Part of a small language model's weights.
Size: width 320, 5 heads of 64 (1 for keys and values), MLP 1280 tanh GELU, vocabulary 2048.
Architecture: LayerNorm before each block, learned and rotary positions, biases, tied embeddings.
Training: a variant of Muon for these matrices, 614M tokens, 4941 steps.
Each number is 128 + 24 x the weight over its row's rms, rounded and kept within 0 to 255. Layers, rows and columns count from 0. Numbers have three digits each. The size before them is the row's rms in percent of the matrix's.

# layer 10 MLP down (transposed), 1280x320, rms 0.0836, rows 1053-1139, columns 240-319
101:119145109119133093119146164120157067120095217140175166106132127140140146151100118105137165172123101141149148083131133104138144126116103117159152113086167117085160103118137116100158140153119144132128142124120117159103108135135106180163148127
094:133118120091130139141142075120135109103142147103169132135130119148117154132151056115143149153136148113164162141113090141117119144165149135162105133123098140134148140105152150108171126125108098102123102143130115131194075127116138141120112087
105:116114168134115093122098087142119119108149124125099101159143136127131106131119155103134146122114129100113194106114190148141178122102121092114125136125091139131148087198140137147122128102156113127153118155156142067097112127167160121108144141
106:081121159133108147114147111100165124128171149139140086072127129163115105101154104146117126113081117147156136096155147119072134127129180134115150142114178105116157173078137138179168117118118140093135114077150124105140139080120094108149113142
100:087092161112139115138139103122124153129137130133168141138112145136119155107160142151104112140132194157141119112090145136097110164097137116110156124122151165117165161158144125164127118138155110123119100146124098102137120124153130081096144091
076:105093197117137121132100127136155100144102080124141115139127194098167143124097116160149169103112120167137139114127144124145153116087144139132108147110140152129101095123147119175139140104120121160116166134136134086121098134111143149120080142
104:121125161137166105167130078140136154098138160148133134080157113127150176079161145114109127122072136173190127127120118132142108162096130144136135129164143103097169097149160118136091124158115150095119172137130154153130162132117115129141152144
094:122140123111136101176167150124153109076167125142108113136134145172124160109137131139133161122143167167157089151123134120116123151150138139090139126113142145119121107139160147162112119108085128133119176136139080087099123096163083097148134142
103:094165122127129159099104150184146095147083151154146151138114097099118144118104144172133139147132147138173134110137137173125109158160096103117115092127103146114147122152127098153130156167123111114162147129156107104125094146116142127106163134
101:124119123173150149110080131146125122089146117109095129109155129127118081149122150134129132157134114129139154111128120125113115138133131114144082118165109112120138098092103099118116160141103115072154139129095165142141109151130174139118118134
105:123133130111117116114124148147122159109138141157110142088126166097169095107126117172095115163107127110121101131167138136158110109117110120102160079115140110110115121080098136142072116117164108110143106153111119138104129144139106121110149167
105:123098125142089123141133103167139155106105117131110105127118134134152134156138133118112129116127147147102120098134093113142139090120119135122105122168145114130087113121135097136208122084126122118095078133164128116090088114124128131109115117
111:171145146107143106118113112131170114143071139124103077082157156135098121139112136145121151148123149150140160138148175156143133078149126146110109107103101143126167134136130116130100146100100126100115105140145120113110129118170159131131136171
089:121143088093123137109131120162145105146136133129170147165096124151097121132145154121185133165102101146111135135173088143164124131102151130131116120128139109141172086112121131140160121152131121156129136132108130135062130117142128172089151106
097:118122136162139126131168101173155125121124127139164104141134115152154122103117118102102135104145124149158133139147107114147133117104145108168186152076166129140144130129104165183133117113124147135130158127122150128144072150146136105176134103
113:119148145151122150119143099128125145101136110156118115119139122164084095146121139138102099101106145108131105105130114112135123114115135119149151100162127143109152167149118205128135093113122106201143162147089146149109144136141157152130151125
112:166147168115138136108137083130153071102160106143132136170135147127070119143142131169148130151113141108131160139104117193151129114112154157109109109133106128116142082122179159137090102131111142164158124131099169164143131115157120127155117151
112:151138107154142156149103112176146096158099153130149154130090116105118125099153131118110091151186121138096137131099126132112187139123126134178078152161122144143131158115134130113152153101133135107138136112120108110137143101148136129125140114
103:136164121150131131139143105160133124138151141124129148194168143130081130054157131107112117113099150155102162122103132082100147114092142126107149175153144121136118079123145124106130117115135151117101125157126097122143144166103138151136153057
097:169126130152090083131091104105102132134149176150109037100082123127160154106125109162116127141133110114147097148117097095114159140095104124085161121106162103127104144111151112107164099117080110144135142131141128078085118108144164128156146103
097:087109110106114136092128106133114119154163147125124130134127151112117140128171106114146161141132173107117126117186151142104109146104119148120124115189127146167148132122148146120138142160099112097130133167096122155119143146100176119130109125
094:080115066124118129128128121144180143096106166096133132132152117099137110143122125096170125095102142101165132157141085091165132125092126096118135102147144120118118139138159134140101110112155129108144137109158118144110115114144109119123133145
101:129111090127102140109127133091125154094079105137121096102150110144161148143112149132150107118130182156112087138145173121160132094114107117120156106130115108119154129129142162124115119128149140106117129094152114121165084123158144104164140116
094:149152153126129081130091172141161131146143123143139142083096146108150126114095170119117102144136133121086162100111127123137131117134086142107139125098115111157121157132115139103163124164143141130118077123121132108140158135177148114123158118
105:153119124127097145158159141120142153157124148139121124153087162105106147142113123119154115094112156146125131141148153174141144115120218107122139137135127115125158110107128145140127123121152088112150203108115160125120164079134156080113124143
104:152097115148129112139119083133159118168107112121110091124154131097130077100137146163117118108084171143089145148165156083134129074131118107105129125110139145169140134132113176140093149143161097140100160115110169153176114077129100117135078142
104:130130093139110128131146157126155127123132132172129092120172137148151150136106154119103153124095129134157166128141160125092135111101148161116121141127158132118171089102161137117130134139154146106071101116126183127153117116146147115134117135
094:148107128145094091117107145119116143121155119119129101100116171111107158166119127082193129091138131141129096165131176143112131115123122134147173145132099112093137153105135150133092152095133129169191150118124167076117136132149140112118149141
104:116142142139118121109117136097105107095123112133155143140144133143117126094121121146118109118134156098136097169119125106098113106141150152148124103157147172161114089154135092138075065145150150139133167112120093085060130120151121046139134090
095:144136110149165118140135093123143090139186129113147109154112090113148154114113090132103151113145137115113171182145139154111120126133153096132142129132083167136137153100120139108152117140124166089123119124153135146071111150082135165119139103
097:138121144162146134144160117154191134108118138153144146096104143176081145146107157147153104099146097123110114062145110129149128145115117141128144103105138073130098118112114111136137145114132204110137090131158115111139110067117090142164149113
109:141109112130118151128103152127151125123110150103156099120073149086163118144137092152146105177137125093121100125101147095173126114127147149124112128081101102122145172097097180155133145164090136143110100109128127149130121161161172108091085122
094:124102113154146157109122112188088132144130096139112124107120152121110172104124120176112147109110099153092130140120146131112129149131151143123081151138080146122120124106104142111140118113168106105126095170120122135129132135146137114112080122
092:116126123122103082131156103128145118142106124120137162099117112133095126116189118130117109094105121121132099107079108122169127118122163120158125083116129116166126116178120134088131086117150111132120124134133163141154115114162112105153120110
087:144101090149116139142136134127182115098126119121138122153115131133162106111082127163097124130126128112111150103154147121140115114170112123179088123110123133120144079103134101135148140140072098102130096170103118089131117109111144168139126122
098:167164148114153120160117160104097098144150152103187085071149184139142115107154165133146123128129128117142131125131144123140136115120144146084124107130104128088118083127097108167122159123125114114132136102129170165095146150155096120137120115
098:118159130167137118168115094180116103152166137087118148131110123131138144126110147094130108164111127093091142154077133124116131123137116145141091113141074161130139066116145117117113191118102128125137140131074101127129150138118111104111110134
094:122150123108078150155100170138178168152126154166125190088092145093120162064119139138142140112178163137122117102084176114119117148132078093118135118134114113157108134193152151135086132134096137109121105162147084149137116137104127118161105117
094:160136116136103114102139145118154132135128148114099139149118152128136161177158093150146130148112126171109101122141118137159137110104137149142126065122156130094133136130122130079131119140125092145163136136096133120083147172163151170096124108
096:097134122103106091118106136088158131114148110143135118126134113165161153170139099097126129133087120089128119131137125135076145140113114151134141146105151105149116184116085177090121134105141129126109173133105102155115168141109100120146145117
090:142168104104098132142131117160109128174116136127119142101111107105128119086169118133140147131117089159136134114121139163143098115095142107123127150169056115086177155138067148141156130173115102181125099149114165136142155131103107117137131140
105:134122136116138087148179125158111111161136098124124129118141098138145131135141115151108139120102138104098089142110158111174138124148127153074116130089138101129149189105123129145111128139085121088146090135144118095120105128135112112154119119
095:149105150135081136114156146154151137104141126116143119144137142125138166131143140142151146083134157073125122102097134131102141155104103103152087146081156134130161160088128123165138151127138131135103133121130114087135121140138147149142096080
105:103119137103093128206150118141130129152137121120123118146135096130125184105111100106121137103120144105118147117170153098147112143096146095114132112143138146112125109119152120162152151144141124137157148089118156128111147118113154118122107151
106:080090132132134127150152100119118142149122116166096143080140177153108120120110104102102137139123112133162096088127092115140128139139116111138117121108137082103095170097141129090147156112112064133097140112118140119150129172134141141130160145
104:155116093141182150118122155127100107136128084144162080162107109127163129125118134125143157138163093125102111113105153133090111106095137145107084129121130098120133155168179131119099123158107076142145125130107136126102119125075156109140114177
097:139156135141161128097142110126126136085142177174120085134114092113136097174125148174168143127118123145143082146106135103143130067148140108102121134118146170139148167146130111126096158107147153120138128123158094181118103138080122118140126120
093:148123116148095102130147110100155135105114136143130061156147125135092168119098121161134131157169114148160132141078146112124086110123134145126125117159134105094142092175171100143118163163105127101128086140118132122093130117096149117153144088
097:131153077102112151136144156108134132153099130101134129124130164145127097077137091140094148130157119126126126116113117106143066157097116148102123098134086162135142104121103153078150105123138114104159131138071108128182132120130171112139068117
109:151128122157124127116085112119182147140102136111144128122128145128120115118087091102158132143100125094119139130127102118135160089151128146109155129089181140140141123111148101149129173145125152135103140145111114147157124113160134106149090116
103:147132108129145156160131169114125120142144161148155153120128089113147133175088168040063078136138138138119146126162116127099120145139124116094107155107131097115116133113134105124123124142187145161142086094105133147144122145134113133150157102
103:163146121126119167123108132090144114122123122104092143128096168106152095114161098150110134121149118107160143139160108165140114121134083099151139139172093101134122114107145138137121119094137156101132106128164139134131116106128172129131125137
085:156103135116151128138149089135105113119077127121117119111130116132094124121068148153134105166181187131092103116109102095130129154143113147102117115100132127103168123148158131119124155081105135123126132123119106116098110103135152083107145154
093:113154124108101120132133161166111107124134111157082142140159097109175115179153076091128151147142107154140106080159130099162139153107112105143168124095080101103176133129098082079102132167122113102123149132110104115108146111149120145135161100
097:135158115129134173120155119139098138118146060172124127131115144135127098132142130156136129104143114147094146160125122101133124127142131143115119084106105151130108134142147096105113097107137049082109163158133160144154111163150103185106161071
095:169166169124125102117097158144117112128123157121162141156152079134122070163161178071119124117125099122144125136136113137151105070125128135111116114144142126158128124139152169126105097127099073115149139095145095105152099143159113126104155149
093:146105139131101127150081121123142152150141114120198116114126121172117130113152136139112109156100101128102151120173139103075083139122156090150176127116118135090101121118095115101113098115107138123098169120166143096156153130167153117113099144
103:139105171135115128114149138117134147144088067150139099117162086047160119140149140140111144133169161102145112097124159122095090092132142099118174137134068110135108126117146113086118156108166130149154148156135123164146101128171133134133109145
103:124130102094134141091118177101132118099167110137096105159086166077160125128145093123117133145150137123152156162146092137165193115146138155117106099130141142085138114090128110121152134144113169105109156150116141158132135123137154103101129150
080:107106146103150189124110115128153146144133130118104150152146099120108138122107175110077100119134145147097147150136137112151088132166121159097124149093085145151094117142155127118093134159132115148125133132159134128160139142111129113144136151
093:138129118133117170167128130115138124113143147111182109179161162138104122157159139106105099081117132108124176149144123136109155126071148159143107107124148159098161160120135126133110108159142121112170116104097159085136130130114079128120134155
090:138127128121118108161132100101142097102109125112156107092123155126130109110114120132115157147157117149131130132079118133104101137126146109132165130119124097140176116124089111121165093138118126108171122154123127146138126115104144117125120134
105:134145131152120098136128110139183131129124131135153140104125168120126154121147079138140122144101101168116072146075124132121104144122088161098190109080112123118072133134121164112124141179115156158141119119119102098089160151147131094097107131
104:107122119132123074103107133102085139143117135135165147125091107114130153122118094099107114139161099145140163080128130115140165127171157118149155133161137143118137134147107123100083101153148132187125132093148157083100122162102120121137118149
098:138117106142169080108181148143132108126207092121122118080130153079150101109101090129094114127132124145117148138097127133126169148113184116130136129131108113132068088145081141126194112097134163121138116099115107136129142078100142098127103100
096:091085108112124143115128150126174093129140151103122114152128140148143162104135127079165123072143146130138125146126158125167129111145073116177148080123132160159100127131084098146129172114141119143106082148162152134122091118106091166149130155
101:121138160144150117117175037147156115156099144141144118126154153128159122157145105115168135143151093161085116150131128130150097112175146127160108128122114161177153102144135108128131122114150113110149115137149141121094151134147097124151137102
107:131115144116089128075125135168115140122154169113179135138108110126139123125165148105124135102122082154121081134149095122134169121108153112115114162118153168101105112124150121060106129145104155176125142130154151140162116141107138109105155100
078:182119137122130145107119131118130100102150142105116140100124144146162159132097133130113135155127112168121118090118139108138104140134122134088108124130109165065153125127137136148122166124108145128168130146098152098139098136121138100160097151
103:158150143116118117143096134099154100100107160118154129122108167111143133135102106134074161111112124157130128044138170132098056163123141146094102119139128146150129141086107141172171131122085113119127150147117087087123112137125121162077125138
105:134119102142196107150124163104109182135122128118126108158137132119089115118120124120145152149103083120115136118131123120097098128123128132215164110155134125114159136086156151155152121098156120132094118114152143112136140147141144226121135130
086:135125101110119163125177111131109134148103145166118093120086185101143166117107149090168111159096174142137172142126141109085127140161104138168130119132106126155118065096101119126102077131157120121174168124125124131097130111103093120156111138
111:102098106112142124151158111143104124135105118090122148105105131107095086132131134157112136157126170156059102105145132127100164087140128183109129126099129122171163150091145159133122107125178158101156114124101122097135136151153114138118166157
107:126109112143118147118139129133166091098152138143152148123139128086158112131082114085129172141140132122160162135137153164109116134153134110151128101165141180100093108185142100156146129128180130156134146101055113147099091166123093160164109118
103:110101107154104131111158129113184141091160123161140113128155139105152151144119111123092110145121070115132144152120083098139122118083124103132121151129080108111098097101083126169102132160171130092126105095168106112152170133171125121138133091
082:151135151161141143116130132113122161077090148114106149104163111174129171142124147141100143144104159154167119146118103100126100112122139116092148140136083130181122155128134129134127145120100155129080114124114131088142086087093110160113141099
096:105095122153120085125117115123122130156095145121142168119135128139109127174115134097107151121134138138152135094123138098135141102119160107107140126072123172104115157154129101130179122124120133140081103137106126117139129122130111076125138153
099:130102167148172057132119162162199167110129123145109100111107094150140136147146053114147128132136113126134181106101127126170103099115150120093171150147112135126089126110107117136168117120112067133138114122141116111117120114139085133117101148
090:097106107123158101132110125110114117126095141114114143099122126165141131134159141137140097149166132113123133135136123130138126117144150134180155074103084153142132151138085156156108089154137162140122099127159119111091163145135106131141132156
081:119160134099115112124171178118081141079080102126164143191104078131120130164164129100109126124127118110095157117137136154101094142137098125150145154109126149118160126122137154083165066137084103115153132130118144189150130096119149114136106137
102:150133091117110157121131149158115172099098128074174128164110116127161107137159112125104096097116140136134093146105165166104130091089098134128093148162143109115134118161148113089081168146103124155174144131114103128144073131094107122158125145
102:138094173081120089119139147137154125123111129129154155159097145112127124133136090095130140147116075086108149121136126124116122115102115132132128168127125148105110117090102121113123099137103163104157135144139103088126103158097093121118069126
094:176082135156138134117141140103137126079116135127155150113103170130147160129122141130136079123092127151125126142100153129144120156144126073139103128122096126110081113141143135094100143109128078087099133136115194106138142128142139119153141102
102:131121152152150104162137128138126112120098134127126144125116104110109139102131134156142137149086139122119091140176170100134124118095132154128153114087157112169091156146095170185168150110142133102106088142160135094140135077127134157110114126
110:084074150129152102100124131112129118154146095118148105131141121109136114099124135115129192103127130155116147172100145174175151126156171160088098144128131160101178107115082172124158128149119102117148150126161141127162128139145145115100080097
105:163127145148175150095105133120115189129104086124153099151137118122137121133155132096115092130112097129141120122148178120152142134123170132098107116105149118158124072125117141159128089092137116167130151129112139128120140136154132119144149166
115:139146109169154138090153131109091087125162129151124130116078114122159166154144137086133116155169114122107153134122103144187112121124120103111139112152102128150172115116163159116116148095137114144142153131158106143144130123107118169106156140
# layer 10 MLP up, 1280x320, rms 0.15, rows 1054-1139, columns 240-319
090:133122127117139123144108133167090086135109094136122161150136112154127139129146119111116159166121057157099085113123179096104107082150118146098141110133134151141138116117075160138115150160156140126096129143110107109158142145111119129104148134
101:152146119152170139132131160110126134106125178107138164115139134135141142150084169156078129106140098108167136100169142141099110131143137150102128134156145082074163153140157128113141128121148148109111136124099173138134128093088136128115094126
103:124132133118133123129116166139143066152054199122091124094165114099152171133113139092105089117142150112078139164124119160121128156121143105156142141173090142145098113154113160153107161130133098121134168127094154119135158167098145136123108142
101:110133163124166182154127104134124134131166157117096135107158169111140127136144119144125155108106117187136130142137103108134143166112093164112097107163117121113153133137153155105134118113146122129145200156137149101138111130118096103125119144
101:116189106149135127121123135137179152105135131135107135126118114127078120141174139116131094154124157110133148109110128130109104164173172096178109131115107123129108135111112153077167134117108157139130162145158112112134131095127098106130135079
108:092144131125131107137134145163113131126116126178107123093090143108154150134114180113124129143132163141106107109146162112129125147181125104127149090148137124144119100101148131165117151135134133141137101145150129110106133115107113146145131120
093:161123116101085161109137151138051144144092134147143112127163120143121136111100171147165089127145123121112167118149123115128122140165109157165131114103122111126136137107118089138150127131135123112100131115105154120139163075111148133105107143
099:138104146144144129150133124148175130111137121126123118170128146143189112114143136121129197159130086072098108201114168096111159102106135126126140165153114148129137139092091099115108113146124127126123148118135099172157124168122125186106075111
097:136155095149119122152093114097110124136178120131141119111117114154120172148156089119155110106139199156120138072114166104163075130118137111084159138112156118153144135163165109102134099150128125136131173107179117130116162118076125125128088126
100:093133153072103110119133095125153181123176144084087102153103121163112137141129137112126092131098102135119166165130115127087079173125124178123127151148147151102157216118182132160109118139104153165138125111108080114123150113100151120096113104
105:119152093113124135094121148128107143143089135113135109134132152123129162096105135123106137094137126152180170133124081123102105133131124113123132109138120114122175111155115132160121120169117168109138193119143118130137184158150109127147111162
104:142104140155110096115131146109149115088140119103083102085148156105155148104128150104121111132116080177143115146132174132120108114169124163108135153114140127127165102129147146126133092159106149123116153154188135150122123133133099100136070092
096:123128105159116156166159099134120138103113113126125098128124115111127129155149121110118122118121140113143121100104096131076115157150154140127097165109140158124098146106100141130143116118110094133116134079144139143193114105119130138156090170
099:115134102114096132137125103107131122148160117123112128142092137135149118151162139147126137137110167161124050095113118078125122112159098156147121133154121117163139121099118122145128128079174136142086119154132151115137072151107135122160125105
104:124147092101118132119123106139133106145114165109142166105141115136121130125112154080129123111108162164083111148093133144137126117136090099108142116140152126149116104102115160143133143140110158166091132129145124074073161106120107139145105121
107:098157140149102165160151120095117115080134119122123126091093141139131137137117141076107087075133124153105139126129113146136115148144114113135101124100179121116152131149107131136105176120149137108140151118100179096134117146129119133151139118
115:132182079131160074103150132101107148147117111164147084142102125134135101129109138129077111135134123114118153104093101111181115078128166138132128098098161118139113129110115101133092110122120108102148178138120142157102159129108140143118109128
096:149121164091078122150116143166153139155114117143150089147141138105144127130121107144136133154153118093075112097111123080131165150108163106140131131131146109135123149151130098133142178108144125086100119127136147112131118091136086118116114165
102:141167149129145142140155159141138104104093128125141133082130109117109120138098118083129138109099151157094130150148139163152133128134129120127119122144114116145133163155135153128112129102131170103123118102066114189104162098136123145109131181
100:128115110142147150195099130102097125168131105118149127150136114089135207116135120112121123123160178114129113161148122160133168100103107123121095119121148169110142172159098088134134167124116132112131136104149125148143153102109123128135138115
088:173140135146127136100070129111101132162109170135114121118132132103139151082107111104137069149098155151083109126159142153149143124153118140146133170133096166124142127163107133096124113154157067106080148119079129074148099125153143154144141125
100:102123169127157120088106129135134117104119146143135126178106113104103093117127146121121098104121136119165164129180147127139115126108156190153123187144068176059125124109159136103155137129152096100179152125115112085136098174128146098167105109
094:138108143121144135124155062132150132096095130107124132150157107140122106113144101131125122101122114168119103143105136103152155132127192107132135147118127139126096125181139161090156157124086112127161160146126132103147145141107127122110118156
102:102147163135108136120025118150177125108098105096094145169189117085104126122106147133162154163139109120129151139122106131143126128120113155149131165097181109132115136121124142111122154139088109111126153139163138127140116121103152161155097097
092:135183112135130164097115113133138154111148179120170144138132093170095127132141114121118161124154141125146107111097103142099121138104145150102149127115129143074110138140190134131140106142112144102190144127139143184074181174103135167124133107
098:129161129152129144154124090142110103154143111113135133089145098120105135124130117099111104130101127119156138095122091119136140149155126142104136118116163117130108145146152127180153124126123153117140144126142145137101128109094165128154095144
110:125157127101140143098140137100111158145162175170161117114148184132120122106110153120123088125117126083115164125153134130111151133123170130161128125143131114123166153127135193124134104140090088121102135145124153121154158123123143116128107113
102:120141070132159160133100119097118160150068163115107132083135153149154142155131101147143116125118106110140127108091135154121131108116118142124152146137108156141101121145116139121160117149140138168122088169127118117112128125131106137108182147
098:123151173106090179124100130145142133134123139166103117109135144099075114101145111158151129157078086147128061110114132132151135140159129153149072112145158102129112119136081098161103129104131147158123114114059134134187118105151120136110127110
098:138138133095147139139104100122156076147122114129126110102145099140131153125143124150143141124182192191130146136080117093145107129123109138149127129124124124122094122163135089102118115141133130142123122127144156123171118148153096143123163112
098:146152159110177099138127076129099118177125117171108147131142156112141099168140118158132133146102109135123120116155102138112127102091133116098100132160155165135078113096098113101144108113164106111118128120116156138140127151143149110098140099
098:124190176140102121158161127133167096130097167160123152107090070127124118152135138083133105153155187093154123111129100169121117124153133139093157108134169095133148123132129107136122149124168158130133103117134129118180138118114130128150190144
098:094128138128089125165117146140120140135144147158138139181170141120150149148130097133135127152108114127114103152132139102093148139142122108136108155138144157139175121144141106130088133162180138106111151166102087176121088121077107116150148146
097:139104162131154126105136108112135125150137153118119114130163117102084131144142157129142087136151145084130114130130181182152164132078150111137130155161122125140118134110108178123163099164094150137124125146127163141106152107121138142150133117
096:136126178115137126125108116116165158099144086111139156131132172111110160139097116137135114105131100155113140132149115164120119134184106089083149158107149113103135080096110101124185131161133159107104180141115112125111140105112156141147127127
087:139118141091114144103089147071147170090130162152146120157128133131113124139136159124120155106151118142125120102180137136130141123111137126096161173124160092135107187145092094201146103126139150132101109131177121144145093120110125129142139127
095:106146165131123104084111113133068099130143112112160127111149099152124099112169145153146112125089091141168124157151119128158122131163193122140131168144128156096164139111118110142128125073155132123105097115134114102081127126111130133105111126
091:129118137112147121091106145113116132117141191103124147119119100119136141140112133107144129114106126117127125152169159134105154118144138143101136183086122125147094135159102129106144115112130117111130119161122131122151128157131107162135137107
100:164167121100146151116147107142136141115131156089115158139121122111103108123137116132156148142103136130127131145134120152133123089156104121147112134121125185131132069115153118151155087126124138151172102155146122119122081111126148160132146122
090:152104131098145135110121127122141112116126107154128135151155137142108125136118100094124129154134133085127117119121174106132137122170119134129113119093156152184124115129135150136126165108126146117125139110154114118089074104150153088106157130
103:110150132178133126105098141098173148108140105121146083113123174096100149117149148131089137155164136150123134084130144090085122148146120128113152161139136105116124124144187119112120171116179128137133140167107187096152107158162088123122106136
096:080068113163113095154125168125130087155156153123137124108116098123118102129110100093129163163137124116077142134078134107096152086127161130092149145155097120150122123099174152085137119126116151141133127131072169171135146138146085127193122127
099:131185129157120145110184086120118134140123126162131120140128136105080149132127092129171123069136098115135157118081135136114176145156119114147135133162114117144130131145153159125117096079129126147131175156082083122116139140136085100111094100
099:116138082138159109067118139108131146112141137138094120123151162098129101122163111112154101147123143120108162149117094129118130150109126137094154157125156136147117101123097111130129157130157141156107123114141133152102116127120111126155141104
106:101141124117141111139137139150096118125121133164102105105085124090111124131108142107093093133129094108155149128129129093101090125097137079111156167150114129130134113103107103107132161141099147150137197171118105172095098116135148149145121093
108:111107076109100108140122111108139160153146166108131138137093171144103126141150123122124159147124131093144122100123119153115138148112149097137131113139125104102096098146157148171129096161106095152146128119112146094155118101140148126081138131
106:148143156139129068180174136135121090175096128116173134108137102117140117133188154122107160152115144128115114137080134155114094144148157135126121112194124163134105159119142093124121151130169141140106126133176148141154110143164147143136135139
097:141092110143129115111126133135109133146118138151119150129119120071090165114152174162138131115146124141143173133154157120090115107117102168155113122165151104160168127117134105147164111125145114184157139134138160107081092172116086129087135149
108:120126102106162140147131148081134114118149077112115121144116109099138128108146122092119131105157098104146132097107139150163102117138105150146132147162118144136118111113152176133128110159120111099133094122109126112093117143094176160158131152
099:104100133130128125106157133142138141138115134096094130142147146138148170117100147093146150163149134136126116133136171145092165113141118140087123150131118142132129098158083147163128102149119108117091137134194126131118128095127116139114147129
100:120182155092143146148106142126141127141128099099140169115118166112142127128097150082121106131123106113158150128106134110150156141161147141120125169120123160098133138114115144128154096121105110137125117152141120141140162102073110101107091098
093:127136121100133120152132125131121115118159123116123116140161130156131135100134109172132121102148104149100163125115136146138118107125138143098112122159118097157100138089088137163103130133171140164117118187110141135128108118150164125131104093
096:134125127103120124157109090117167137130104099088138124097098127137148129102138121122131097116131123139138157172120121159091136125129149143140102100096153191158130164120152125116147117120119142140121112122134140132119126133141131130133097159
102:109116149098121141127138110189142124150096155115115099155113128117151168080096112138094138103086139153139116104125112120158105147114130085136116111124105141124118112109136209201128152109140127146114118156142145102063137137079162137099118139
097:104140121139113133147144121117118141118141137131109115148128124095100150116126107089135115109128106136143139158099132132086161126146114175106163119140118152122126132162092106132142115155102154162119090136126167103103117140105165128112156113
094:120128108134122088133150113111129153146131130132109104123133167141146158135092106095134156083171149134078113149157132177168159114107101200132116131144137185119118140135128143144190147127117118109142160156138113147120139129094122181152155164
101:135172097081123116097135123190144117164105126175119162138138113147138153137134127098131113090068067138112144122079156113137170119108140134118067141154123106106137153091104105137162111138120100109113155141110152153141106132166125144104138100
100:164117135080112138135080145131099173125134138141124143145159136146107178143128099137135139078085136145144125152060105164117141110129140139152148097142148147122118130090093145125158070122136143157154104159119107128088112137147101150104143145
091:172132175122133122155098135123117178152082135128118089099132122113116171103129109115153112150091102144090108095145133161086181083096132114159121127094112114137146175114105144136147110120106112087141101100125114149130116070135146129096156165
103:138130103135087106084136165113133135112126157169118135149092148136136118143131134149128189156133112132165161138088136112131096129113173106120115144162133153154098136146155186102094137135137124160099132177134119120166079150111152108142122129
096:130124131158157149101120157131127108134164086133079157127128126129155093172128147113148135107149159119115151117096127172121129116129093116159087160106143164098117113133105130153103145137147058123138152110116133167129149145139084135140154102
101:067109133107134154154122124138148122137145110120138150125118143161165152115111095054136110138144145094156130101096112129106108135110135122144060130173135125093181109152070122124140083092079096096160097170159129135168079145159127127154134121
099:118115131135133151140117119126108138135175128135091151151135141115100126128116070143189158145161134143134090122123126128140146100063187093113113124096147132127133100176134135125098112172118150082120125091149112144173128111147142132110131125
098:160129138152096178101154108153112152117107127118158110143146101129135126115102123143119116162089128123062140128154173129140141119117171135137091143113127147133193143155150114160142137130121162116120163141100104149081150149128135141086143141
098:107170167153136170145132092110106169125106126144119115123155101097148115081106119120140128127075101120116106143162116096103118127134177141155121165101108126110142107119139178125129109118115141147128096148155134134108158113119117161130104110
103:131118133093130101155136168165156120131120089118146126149129129129164110101197111111139148133167131111116125126132151119143096133099124118140132173166170132144087148168116140141127102104111120150144124142123119147125090142100146115129103162
106:138078087143126121111145162203086122100106130067121131132112153138066123138105136158131115160134143142126144147098171114099134120168082140140174143084097128128144113134129095121136159108099155132098128116108166128099164128139143104114120126
096:179158132089160109131121133115109085114122115105115152180115118146143124149137122137110167074116132119143104108140144133123136117148144143104132124145145143178115147139123104124127144150137116138151133134143084129133084182121135133087171141
097:108091158126156153088124147154095102160102127123083140136145124149146093114159116119130091139141106141136160124154114112101111151152140128131126121136121100094089129120133135155065171135116146101089137112162202122107148129119114046094141107
098:161154114119133166127136094152095137132090075119163174104105150181164109146098164152128128083129103162124120127110139070156127148095137131135122140146138115123176149147142158132153099171133155164093155118112130063145137144110149098146101139
090:103123142135144137179131109142147120101164118111100161133106115114107128141129142144113083140103122115161096126133067140158180141107151102123128089158112141155125147143114120140119146093094134130091129154170119142139095136138129125133107127
100:129142142146098148115124144134118139140155115163165121146122106074117108112133139127109145108127104083143164139098114092112116149118106159119134124153176132135147102117160143153138179137107127152136156113120145152103086141157163144154148121
106:156127158150146095097104130169112103113083097130146164113131121089120107123111100155141104115109126134113166134178099136137131114147154126113122106136154156146131090131151166138131150125127124113118133154168140131106169078144122103154154136
104:123117097131143150100135086120108110111092106123087127135121157134145136117140074146112172099144119145163094137117162145117145136122114126114129144171117095152169133140108109159098107108129105125130126152172113120121122153115091141107143167
099:095148101105163101102144117109114118130145153182162142131092111139152136110133095098144120089118089109147106120096158123159142090125128113152132116123109115104086120160175134134103130115171090129133145141161156161102159132100131092125141139
095:099127145106092133150102120090125096136139111156111092096157164152099163161132137145140125170157135099120112098141123123128165144133159141120101131102129106139154106156132119162119140174138070144109147115131127140119143081121163157108123143
101:110184105160090144140099138108113133094119146116102140119084137147148123107124117145179151105114129147101108121129129153109152130145124116113162150105142155114134143102100090171126119182134162138089123107120124149195146170113149117106112145
088:113121125151116098131137132160134129094146095102150174098115212091159149103149119117171161145099114115087139097130149142094143095122088166125141140147141182136156143149120096120135114147100086119096132106106154147194112125153129140122104109
095:154156147170167136164124183129135139173135144145166153101108210177145106132120116140116133112132121153124135122102135119123124103124113138110143163147089117128129126110107106106111157101121156149130149101118123138070090138109126151113115112
100:143117116090140111149128052075142092157142125154094124117128135093104122120095078108107138190124111115096100097136117131143126120150116133108140169087113141134128148085159142161143119108179142137109089100099147124176124120097154129138099114
100:123121125124178142136151110120113144129128106102136141143146162149137095132102172114109110110173141141169070122142147111137104116120111126105124113133129118131121121137158177114179119112114114119163145116090169132169112111083118141115141113
094:074145117081122144137137149151096127124118115127112145120137102100076129137131153108114123106140141146097105123146115156101134117126113148119107125147115097122133119138120150160179083152142149168154160112096127127124219093091084134135109108
099:113151126102125124098122110115096104156152087150116123128098134123096088172130118124135132153166141151131178120112113123068120145176129105135108144164165126123122122134104124116084083130129156098123152160103140152130123150155093135112142125
103:187128127129105142146123153136150146130094142128161134122100119103088104106123147163117126100101108175134148126137161134118127125075102066174173129151119159146146129150159135115126115106146117140153107155121123097093121124129088132111101114
101:155161119135118142130145119103101100118146176145116144118075151096110117109114113144147157138101139101133103123144095130157132172135105131138110150151155112130152177166108129144089158135088118087154103111121108130163108118102165117153109073
107:099093122148126112130149121165123157100134107112156154173113145126119097098088104141095073108128085121124165145137153098076149126126096120174121112136186168123113147122120114111165122138135152170151115123162153159128121142124160086131115132